config = dict(
    num_hidden_layers=16,
    hidden_size=256,
    num_attention_heads=4,
    num_key_value_heads=4,
    head_dim=64,
    intermediate_size=704,
    vocab_size=524,
    hidden_act='swiglu',
    norm='rmsnorm',
    norm_place='pre',
    norm_eps=1e-06,
    positions='rope',
    rope_theta=593000.0,
    rope_fraction=0.25,
    qk_norm=True,
    attn_scale=0.188,
    bias='qkv',
    tie_word_embeddings=False,
    parallel_block=False,
    extras=['short convolutions'],
    init='normal',
    init_std_qkv=0.0404,
    init_std_o=0.00713,
    init_std_up=0.0404,
    init_std_down=0.0043,
    optimizer='adamw',
    learning_rate=0.00189,
    lr_mult_o=0.824,
    lr_mult_up=0.636,
    beta1=0.9,
    beta2=0.99,
    lr_head=0.00741,
    max_grad_norm=0.5,
    warmup_steps=465,
    schedule='wsd',
    decay_fraction=0.473,
    decay_shape='sqrt',
    final_lr_fraction=0.0,
    batch_tokens=32768,
    max_seq_len=512,
    doc_mask=True,
    train_tokens=363000000,
    max_steps=11078,
    dataset='wikipedia_en',
)
Each number is 500 + 40 x the weight over its row's rms, rounded and kept within 0 to 999. Layers, rows and columns count from 0. Numbers have three digits each. The size before them is the row's rms in percent of the matrix's.

# layer 13 attention output (transposed), 256x256, rms 0.109, rows 58-63, columns 0-63
078:560502524443463499537485541548515485476471487480547513495507479510495464528469521475540496517420452484504564498571474451530549487516516498452542515423577535527425561549518509508432489492458590
092:574499495487500516524505543500555532504481505488562470449474440460502501477492494508451447491475441482512512547524470496481491458585500471480454460487513429449431485479490451515470533449470512
073:438513509548467535520529458521507517518594564484544490466548451549508452498468535506491504565497509520459504447534500499460492475480459548478511554528531516527488427561503437485509491531494469
072:459489526514503511488534459481456496454446472532471540565495530477444538522556523527476571528485584569493511532509551516463432497521497422487518576537529492517537571450512540504511535595545480
083:520494507569478509491528449520456457516491506484511520522516453503451507471544506554503561507482529508466533450454493511534550443539531465516536459529525572525425537523567558530488508536512508
082:443456458556511522541524451509396488450508518551467522547531465468481524517564475442444564472511539603494488499538525503492525484543545497509519541449520450527465568499597522553484512516522550
# layer 13 attention value, 256x256, rms 0.14, rows 59-63, columns 0-63
089:493525469475509539536515510442482500512521557434422467519471537571557464550484468458384447555565475498494517484541495536519489580493470550525530506496413437487510508471423486472497530491465508
078:374509529478456468462473475431588516487439469464441482409470533510487526503476531512574511438463504498479457537484512462522509484471552519495503495486498503521539521435512431506507465501512501
073:487438533497505454471504481534512502545471486529499521573437521442489530458463465556530545427485522456505573446475505496436502472546549447508495485473504553528482481447536476421493514477521510
082:475468501509513504412532538490509493517561473522404526462415472448504556515494536518531591434498502505470462521512504497531460471496526523516459523442487502537496504465524461397498503485517523
085:487498488451494521528498497562583500477462457551475514458495463475463491458474521408536498506553487474438559565495525467494504427498519562520517512460506507528490533440511500432486489525529490
# layer 13 attention query, 256x256, rms 0.134, rows 64-108, columns 0-63
046:540507514522543495552554504526466488494487492375469497505452402512513464429511528459491528509494517478513534559479548480453507518562533496498500493530515492558437531578496565533502549474552459
039:544489497488479432562452502493502410493625522480527485497476447488552531568476454470528517504500506489532459491534505515532534481516472535532498473465540473503492531567477523516491516559551481
069:505505579485495502497555456524504525462484486508543483501531502578512410402535435562436557490516480533527447542493516590495476566479524505528527491505494525456520509411496523509495494411489584
096:476563487474516427526540527471448510493497504447468534495451477468532566483483517444520533550437495467512548413551571485505454549551485515516429506507485518514488515526506519466488497505514455
123:530469520505539543464472521532491497510478552469571523496529517445477497496574467575482445501565483507509451560410463500508527484462506488517567469502457520523465500490517467522510511444449448
108:532447550499537573486492528507563493434542537542538509508534512445482402517497516525462504467622501526526480550482470539543535501470513502540580474491462487539483489467490474483512525420467499
102:527504514491569582538520564472551494503495519486532536483496564519493439482488482551434478529616477522541449528483461506514494523535490459531489464518433520541478522418501510476524479443548495
156:460506516417459466484503471487527502454501514496483488509485511528502435488432490469492523394424473524530611473540559492481452498536493486509418519488483476495521426515534563495522497558549481
111:507467508489511489530448501462537497510466521507432549459449530480530414429461461511562541446519470517539483506569526499493522462470502471494386561434469424494552496599528476434462499423553409
100:474481462497468476454525479527454549534479488474515551537530477495535574533492553511479507554396552444449474460533405491486585482469526530475580477451573490503459473471467495476483509536462562
129:522506497549528434551532505503472487495462507470475495494464573448543448422437467557522484452528464445502512501443559455467519606492479518505365499517457485487528523534509480511468534542530401
092:525537584488506499489548548528507487475472531452500571524557495549523500539571452496508514549415464494471453531499538482522516499476441530521463545484504475509520514467503435484517473534553508
088:509512606519585591586464445532479416527478511512561531521490487482512537525501477511509594494522421468500519488501532510536491513531484499474491437518499580601454530538559526510422462464465453
103:486496578448488493510525588459482536482523477512512509528522599549410578541544527476497435499435555494458474525516426468472548501526513604507591480424482559436481521530476537472466446512470467
092:486519491539480554540508482397534539471487514539511455535446431468523555475578509470474438530520530523494493420520506519541469512547536532504441508486512565540617483537455408479513494462483508
115:533449552547564468460554514452509470483472522429544516491567514552543526491511507562583514595487551420548508495423478552550543445539450532509580439448540505488539500480483406471473467485484481
100:523489508464469575550547452501495478560539497493558536426493483435444553469505471486518472496501433455481526496553525495513510536458520516470496519538460484438498485549533517542504499495461515
102:479458461493553461485530557517520544459559529503545413533471505513530465505456499516535504478512515545562498405463458536535484477476489484486519561463524447443544534536501509531515528510600487
091:478458459494487474493467468513546504539384494445507474446481421458511547504493510521527474459480518461491475526474530485500541531483493484454520451467474523533492464528452505489535499447488476
099:520449466511553496513468366475511484507481476437514426524469449496565457455484495536536564512553526482538545483513509531505531508489447471513545524501535430517552481497520490472456543460566469
100:471519509513480496496497508483637487515532533534481421514457569491479503468408490446458490474528467509537507512499594519529535479477418488478507435481511491513510524509465534468545459440428470
105:500512546486480519513458485514533498538495531449542540452545570484477564534502523460483462463504525550531510535498498492521486526493512432531545390526516471449507536451489489521484434420501555
097:506510544480512550509537478447531506481457483464502445523506514566455570516505482467528534526535469497496537521401509544532444517477554497497526524458477480538531557489500463577517464521564578
090:494509602420470523561512461562525467482561474533485520486453466470488484512475466472477524491474481467485581480508517503553565478490551550430491547454510547513513500484557510457449510539475449
094:498551465559526493492533525544464584519526503503525460482440478519544541519475507487506522523506501519432488389487443545457508462450499507484563507518510502514538513528522562493478448484540477
101:478486416496431572501452466491470529488515482457457433487466500494511492543492496457526516499494513507480556512453498542521523503455515502531519469556455455438491548478466503472520534549526591
104:549471492500525500488538472469504502386527552514488458479491399532575512571509475498496484571521508483501447476471458554469459409526518459518520507531536438555620504462492511456518514442542560
105:539510576567527469474563494500449517539528529481547504505524438545519480508562548511469484616497511470489479519512455546499452468529550549487595519542544523575509461466518474512465446481537541
096:427496497564492487554546446535439499511503501491520541503486507511535432486500476492442505528527480528471481487528483480536586471489507502490509431460548490518566575445492494509567412519515486
103:486532556524458531554477495492459473460559469499486444465479533482482451470486515488542428486490568514473546498506497506474432491494507496539376489570417504462612479440525447526529501486650478
100:472500583456439550581469543544479463563486480525542577434465519455547480487469483487415461456502394465515509496532512507510539562438501476501490517511433560527505543511531541459497438544489414
084:461488497430386468515476520463544497432515583534519498504473574459495523466437502469468426472496509532531601523513519538469595493523495486519470477447477489517508462494460529426475528441543548
096:477542515481456469612493488494454423408466497540499453463511564485537445479520500471430474492511479497526526490526521493522483571499570542504436504464445538548439486525524442505482473532462501
085:495393510426522498430492560518541479482495571458438532528471536516524429513529495533520469483435541468500541536545478514516536386555495569471544504493564524485458453496461545456470585466524506
097:559500527521401447523454436514448488592511516502509512528532496489563473480545532484463506588476533473552501476541400513478499453485535509444509563458546525521498491479490440478429534494473543
108:543460467495485476504416475491529477467540497496575484441507465427460497529518493502495483469464490543556500483544443530482515479532485424549451468559486504448517493440516546538548574483576512
099:468509444583493462494526518536465504468538553444572450529523456473470582517468464486491410495465485513462483450463432482515496533494527467484533457487492497487640492442509513499465426566506556
105:483485488548510522494447535505502409505543471523548513477521436506532538498558467530484501506459472519528511408545461520545419456510521512475474407553542504470539482538449442465543425550468506
093:439556544575503548531506442519520442566557502513502556522434521501574477444507480513484533541559422516504473540567516543461506514422413438508498532519430545576567535462500397501544480479539426
109:468523478417501530526462470554531520484511501537452515503493467510545549531413516511500578464451513458462498470505462523511522461370537522434562526535463475496458539460483542485474491541530450
102:495526484581526459542513534515526533550455511509513497533487583490539588549529489456487455509459536445453474499528441452481491490472480543483575469469531540549475542560489476440453458453441501
095:543515504432484517500480525466433455439538484519483573498509614489515569474506480460534453460494464433426567512425519472485542606515560504465464450486472490497503508503489523417474523541524543
085:429444525529429497518481473516402500559507501548462433544508567509521450384484469520463504512570483520514563531513503505491516517492491575529454556471478535500501514527488452508534494508521480
089:542495519374462500420476485579501514476458546481449466452558519498495464546479522449481445532448466539485577505492499481468547459491562519510579563510473534511479435469508518455478504446521545
096:522421485441427496489452424468442524476514497549474484573440417518519474477473475492494524532542478483507520446535509503502559435489539558511456572492507488461505525504495496487468585561502502
# layer 13 attention key, 256x256, rms 0.135, rows 64-107, columns 0-63
094:483471462505552438539559454502508468456490487473492504394497468473460511531520537502527449555510445441535477466440440485487501542486499491510512485573494485514609564407492488576479457597543490
069:544439499541546457505566450512540485492478458511521477491447429456488436545579558531501437585539538477532463532460442578504510505542497466448489499548508481505592515384480419554472491482503527
068:547464493461551505460527558522528504419480539570515480506481473504493528503541494504517429506588543472463478531376474492444596497480489488474537536513527474482562494420470487528501500499513510
072:521496472497483514545451482482509540545478464497481481550527496498525450553514508571514482506470499503461495523494492504528565441435448497582503488459427483529440491551512472496461542522490420
098:502460502465575559444485526503489523464494536550446521456546503460498534521481515495482384512548497530485435597432445513487585542534522515486576552499602461488520461488505443505493487600485583
065:539517459483542502427486560524522556538523509458442569447523558485542534450550502504485455461486507537575466570512525470503541519484500475502498529463489494499499483534461505482477469547474468
085:515576489487528450501440483608533549527516509411483511522499478507502477481516522509492492485463510510511470470545546448452444546486502492441443518463506508482492513563523520563484420543480479
115:498485495493444473558564476449505434502502430515512482515486462557488477487472474472526500529519540486495540446549532531549439472523469498504339485496472487517527495502480529512475542459600432
102:469450463531472526457422441496513487511533467531525535511514544484485449460525553504472507486527498455534461468509463512464470511454453459516369534549481554507569504485533446584566483470501429
087:462451547443425503482469425479440535605514485503504535471499470486468538445521495509437507527529423555484468532548456531529584511459554495483515527550489419481475501543519496510541525524512572
090:474492446575486497460520547530440537547552518511507433545462508514507481457429480536515440582514493549501449499382496529476537549438454462503445509491456475480533480491523474494550516522565414
097:504509522472502491522498524409487471477491479476496536462481455585454514495586513543493503547521511514479423530462490518518490496494480539505411546481473491439537460524497449483492550509572514
088:523495539515582410501488459546469557487491463519526536500514502506512542517464526490477556515522513506523491480467516414418501518564465479568527393457525468527458538513565553529535477507446419
107:500480528471478464480531626517453482448437600500508531517498537549473522522495473516475461459480476541528472529486445546514544463556514418523527479586522447518534557528564561546534496529447462
102:507503477576553510440528456559511500466480518466491450496542476493461548506526468477516489514486496502490515421449509449444453489601523542550502489521526489526590510520501402504489514464491575
116:475462598592552506484518514563474566482477492499504519483478463539534505457476521520426454482498452554517478540461519456420533461605505502507542445542470443536536545494573421514518481466485468
103:498474458468505476451503481512478437525505485483569525526513540486536491517559533509450485442488515531578557494473508511464518512463507472484534513443514521444487451519456540515460496546454518
092:460472526471538532464520546464487489520500449500473427489473485518527494464520554495501466454525449479491464454553452493550517475451499507502558586548498564459498475515544555471500517495596423
094:449459473572482496483506488506535494560528534500470458525481475420490520501480498494478475535544570576530491559498613532522551531519447471516448440538481498506548466503472466474485512466470498
100:474536491519511494464491388561547521521559486438504392450487499513503448501424524458459532491533449502554554502492485567476469519508451468509577518515438563494561523500515498522495441469511513
107:514480511523481529488559533498599522488494494519452471530493542480478504468460489483566513489517582471527461513543525520499499468545461485504543446532532534495520444428482516474485528456431451
105:466520572483495521539455539466568497502518507458533565504476514458478587500474459518474499466508472457519437590535501524501449550534477490499597349465538501439543493471485524475523489470518503
107:509531568513539490516546537523519447449496498437483468486492470554495558566479517496489542515501577527503548548429528484523499471530518575523561507522486578462477465506464442453444482470541607
100:517474589418488422473567438459508508416510460510507571454538496482475541504460507454518529527528513503527565520492454524459567457490522437595516533521533453453470521469508533498497505454402451
093:443604508494470469428536542517485496524504521478468442527527548484435489469413485522465512495471504528501557474544497525548488513432474443541535519503528468524530523506543621563516513518459408
105:500516463497503504529511401526466497476466508469545482455505478502557483504484575542417549452497473459549569444482474508461520477493499522448523432490479571545473494516520508537462430502519631
108:458494519525533518498532430493545539353500416471498400506503536527479476581501534487492471536497548511517544541476481447494445484530519583506491493486529520504595466505453469521528542426566565
099:511531576581476453536578493487423525529477506563457477574483496524512515523530414484505472568500489525435513484492491500541439477578540525494568550510530502576508584473503485510517534467450505
097:487519443512498458537534443462465494536465520483453490465508491530470530454499447517509521523484485499430508488519491571437568472497486550547574477506474513506571527513512474488440511530497429
102:447525497563479532472510460462440500516507550460512452472541479498531459485495470521497473494532408474515510473461454483567441484444475529441433444460414531571579522495434436498469486472610470
095:461512537511445439532456538486489542531490471522456628556505492471473502494474510490494457556502591548458493592532481480501559523524491498567494490504533405524532479453500489494545495531453394
097:527418516409470573502505528506568459401474477476530513456453500450476453457413486481575450487510517470566536534516450494526601478493501457531511438533541488442564505483511531541518544417543525
095:472500422486505477470551468516503545414499547501493416536503526488449472474479485495569501531471514529501507441509527503445523555467541515531499508465487472502476470524532513514515541503491515
084:486400564419531537485487540525559457474493454573488530428515516473520443509517496494459456480497405515549508529581494501484544440555546461475529476541520536478492552529566583493552501459546435
118:559466507548429494492488403483475493543478438496503451487513433507508455481572505491547517590485478478518506443498396490552448471523537486530482538538535450545521520452516396517552470493470624
108:493479499523519517512467433503514514430485492518550469477503487432623441597494537485485468478529495435554499508544464469513493435535456514393454387470458522547547532501512538479473465498554480
097:484518415526438551523518563458478566484505481503534414525453528510481535530487481494514428488440552496498517547441458522544471479545498457453511470495472490476672538512504547502525542548497532
107:504484569577536519496459504496495572516428547522475490523530529501533490480573521495478498453476475485461500479556496465403447450500526555526532428438552435509537524497521466499510504547515445
101:520513509552485449510490427475487490543467563496440556484536472489483511445552481441583460549539551484408496489533485451522481531450445525542523526521451494502612478491428362495455481489497438
111:509527549424465442503506488426523490477526456559465519460533505519465464493514531501471530524485554576542534550547517533531526464416521504528496523472490539474441418511496547501533511508508414
094:497459501573511501518523557556521533552533487476489540534532510465512513493447452515478465503497411509554456507521461574539519494498503410523545422550518441559481559500579464478534515530481458
109:493472522405528495537462498548468496428489518501546645510506516480504524422438488527507504479492485508526539490465471503480574539464584519520481455487500463508510550537521537566521499473507525
095:491452459537435528521510509544478443554492516486466399483527576487443440458508468467589473545473506529494606538454500537456525520500454510523497591488490535520538484456456470486436471539536502
103:506507517360443503511465499397568481460511477489553455487473503477388444530436495479498495551504563470561604488502521562588536512518524441490539492475548428440503506481491559519523555392518598